config.yaml
num_hidden_layers: 10
hidden_size: 96
num_attention_heads: 2
num_key_value_heads: 2
head_dim: 32
intermediate_size: 256
vocab_size: 8192
hidden_act: "tanh_gelu"
norm: "layernorm"
norm_place: "pre"
norm_eps: 1e-05
positions: "rope"
rope_theta: 23600.0
rope_fraction: 0.5
qk_norm: false
attn_scale: 0.177
bias: "none"
tie_word_embeddings: false
parallel_block: true
init: "normal"
init_std_qkv: 0.0518
init_std_o: 0.0
init_std_up: 0.0518
init_std_down: 0.0
optimizer: "soap_variant"
learning_rate: 0.00936
beta1: 0.95
beta2: 0.99
weight_decay: 0.031
lr_head: 0.00685
max_grad_norm: 1.0
warmup_steps: 200
schedule: "wsd"
decay_fraction: 0.898
decay_shape: "linear"
final_lr_fraction: 0.0
batch_tokens: [16384, 32768, 49152]
max_seq_len: 1024
doc_mask: true
train_tokens: 136500000
max_steps: 4189
dataset: "wikipedia_en"
Each number is 128 + 32 x the weight over its row's rms, rounded and kept within 0 to 255. Layers, rows and columns count from 0. Numbers have three digits each. The size before them is the row's rms in percent of the matrix's.

# layer 2 attention output, 96x64, rms 0.259, rows 0-95, columns 32-63
103:069150145163052154136176111158133161175098053105094130133131175163172179112099126144125164126108
102:144187113157161088193158144148124126100117112195139157154111191140216125140105140143126153132178
116:197154135127121056061124088070099151110119101123177117098191117157110103137151127152163154111141
098:213083109131092079170076100135048113159096090108122154097148126120132148181182119115148163082145
090:138160185115080147156134159083197158145148109079179109153082130147119145146085172115114163125079
098:061143131100148174132129121121158187145129112179117068125161158109135063099043121120096158094164
099:096098178134195119125056128130094139154143152124104136179116097188094090136063098131100120109186
094:105093183099177103119067099135133094150142114114096144176095094153222105152171131141119107142135
106:133093085122207096127147079124127133078062087148097156161100155148178134125121193144081142105109
117:117132082093094114151104173056104118121164154111072113131177138067154098139151146085078129150106
100:144119111119116088122083057129192101102178139075083155116116163176110093108150109123164089156114
086:060089131233072143103104130142089078080061165179129154101129137160092121081162153153113142116138
104:134164121123131126155142050139091124166163140165125148152162198110047100093167128052126144166149
085:142148088125111098127126140085108159153110166130113212077131145117082127059077179136140185153090
104:214099151191137164166083148136132166106150133129146149081093137156134067108145131168104123128155
080:091157087111173069131120144145148152130102139095079129125167139148080133128220138163107087082110
102:112133174156149101126168155116109138108157158137142130123082091184203118120206080106053084097092
102:080097152059162122107164139151109173154159097038178157062181162098129130075154097130146115150074
097:112104153109091149158111126179148111110062080120133194185128158092105143139163201152084160147175
108:092123069126085142094114131114072118144090089137180075054072144129159104135065176138191127150122
110:128126139155147121128107136143142128169082079144143139141109097176097101075120093116095223135164
116:185136172158210186145089115070119136075095150169205145140112155082144139101137087117068147124137
103:142156116082127171144176118117158138162125125082107103172110056114139109117215113150085191080125
090:122114118056098129167145151188177142085107145148180137124164117180146070181167124055126091135098
088:153165119097131143174131176175152114164112107151149106168124126120115138121164183131174147110142
087:161156132105190074056126137146145161184083129151116091149181166161061132085136163137129117073153
105:107122137149087160135118166063093146127092119097114149140124112133080098161114122173186095057102
085:165172059111163097090139067130104190122181164119137135129116047119096101107186077138113131113112
090:133111125166114112120140125143171111123099160122067056090180158124134163156127124152159139114163
111:071121171130116090088116163139168085176131185139116089120098135078101117105125108101102031075143
087:083107140183091153103167155081111099135155107129143151074150102131125122145097135144165144132125
107:186067114093120168129150107200108165138121196099118116120179078163213193119087150103106140094144
107:143173139186117125157134129106134132160077120160109181138133051119144079058126079128088083144160
108:072100095162124106075168042074149083082083141112118119170178129122147103138130118134087098113072
085:154116091142148159079106116204109123152154081110106095127138145174148050144072162113144118119158
107:090130125175144101106120058120126185086106139113112113189107123087066134181097124039140129133094
089:135088174092147074097051148147142134113112113177098118092131102111211141092185147060148119127157
109:146130051137146152116124152156124168065069107130061127132076167070104141124147102130132138152138
110:111103099111181129101168079145106113070133093105163124074113091103102128153127111190094202145150
102:061122125166097077122138130136094105164178113172150107159080148167192135149146162186150164204122
105:078148140129106083139102142122088078143103073136143131104110086166138148131159112109142033121157
096:166141054117080155136094097161109087108127163148156187119196153136099169122075139136136093118081
107:128118114132156092169158092214104137127185110172182134136081100121093106106142084135123166133116
103:153088116104129143072141165134205011140119153111124131170162089134126152171110046131141149151162
100:137120125138074137108079120073127148108151136158128081133124180057073154176157163138108118122117
108:140165147148175153152150115138068140077116106150079123120114090130173191124119112099152076204125
105:096092093123145099130117141133180182171130117156202194159147149136119178176124174124159131148214
118:182159123098065113160151128145078128123169139123176128093142104140091078133096175120153120107167
108:086129139103069109138173147182140157127196111175155111174135079108084096112075086188131173125122
101:179130121073111100111119144106111078131160150165065166187114174149155144089034081139144161189142
099:117118105145191097093188199122127108109159196117130117168147140096121133194180087074156098096165
107:113148139108093180074128018140122144097166096071123147077133098101119114057136149171082126087194
103:085110107116155142126146172102023141194139188173107112090119072169060118137148107156090164163138
096:055179172071094166137114069147108114093156162198179135131103187176157144094147129111156115142142
102:112207144135162124065149138130144131086124077188098121083071103098144164176153103115159167149110
090:123170236150153137167167119136174093136131084091120114073152165124120126137100191136085081123119
098:105135131119079143146161148094208123191113171165075150090123092106189175118132097098102175094130
109:088140146128159118237163130116147106081105160108122079101096119149139173104066124119136108132160
101:099057112138139130131109174167128096086168098078093126212152123142096196090119119123163178139133
099:080142150109212118127179116153089099129113143081149142058164118077156111104162149190149092146088
081:125093173128175115108119132107088202120136124171120070116151122130125097087110153127161094150106
096:141130122185197135148133114102112136141120177076188096142177141102113128108118138100168149146128
107:130140207150104137128143108156148155086092139098102183180106090160132150159120098144145169170080
086:128123152103115108129135125113159148153113118186180100151054133149108155086189190109099062166129
102:108071090127072131112127124149185146156168175139178155130134117085160100099151176082133110086138
113:187093180051110127157208096080082118099103160117059170130096123170108150150142126105094082109083
098:084146081088120069089074158168115117149069098123135161076158185151145171171083099145102156168133
093:182093100157189162110158138097135121116202132129119129094113201199100124161153181072172115150124
097:118150109150151173113123137108097173107143128182126134222208145063179155149147138185143106175121
096:119125136183149131164100057117089132133044149104073082111074133135149128193116165128159090117148
115:136128154136092093068193150126125110129234128091113139130086165113121145112072095148154120093135
095:160138149113128120076137183130174154183085155077099189103104110113123137123110081184148085162142
093:133127184125136166128095142145128149149067174087149158073129123077088124164132089076203184097130
082:107113182100127220138164145138200126106168097162102074159135137113139108099190137123154112233114
104:149102159119107103186114158133116153185110132132133114142144126082091152064100139135115126083078
106:122126130065082042134138193110198153091155111122128104123162151129120101180115139088175189090154
099:171136110154160145144122137106149065096163128154109122082161084188083126117133149205114148106141
104:150146196112165133115140161086163118109041170087142130149101188095115113101108053150131076158137
079:148112148172125145143108084103142122123122158122162072091171119177083191173143157134164120149148
099:146136137141198142134082162119148152078155160177148092149130127157115137059130075067086116107125
103:162164095144045160078052143164134120146131131104145131107164147112163150132110104128121117093061
104:142130161121160065149143132175097093121194154183156125101133165115085083179050159147107155170099
099:147123155141074122161115109075152073153140115133203075175143054135182100145154175107142113171137
084:176100086167141121196136122126108079123111093101084147130096148126126146077137097079138190093036
093:153121054106120136120095135102204171137085147089114041168081130163148110116084130191173123111127
099:142137090113099180128128134130105073134139122124125158115121071109168100089123152135160088091072
097:126130099137074107168113166107083189141170117084114174164142105174169135108088143166128123158157
105:117214128138129146132072125109186100084187148085118101107171132118108181209165173093119109158098
108:099144104102154229141125171136109130199183138066084169156088123156123124139143136108151128077182
103:173072115148044154094108162139066085193078100110141098102123130102141143141110135163089094118121
104:156118115122118114216168126180094137181166136083084143104102158129103112148103081118091128170104
108:143112152183160152127145147139169150141101129209078148066130085109180102194131083127165150145064
089:087099101101137124138109150146113118071109065163134168145122121054111176149068188118109118143081
084:086118051183158155107134119144161102182133057159176121143107093133141139080179117100104052150149
097:157185148064137170079138087097184104141188086085142103202123117084162101143111124168095161121125
095:147159082133134163134086143092106134095105087088171090121139181098068094158121046093152147088128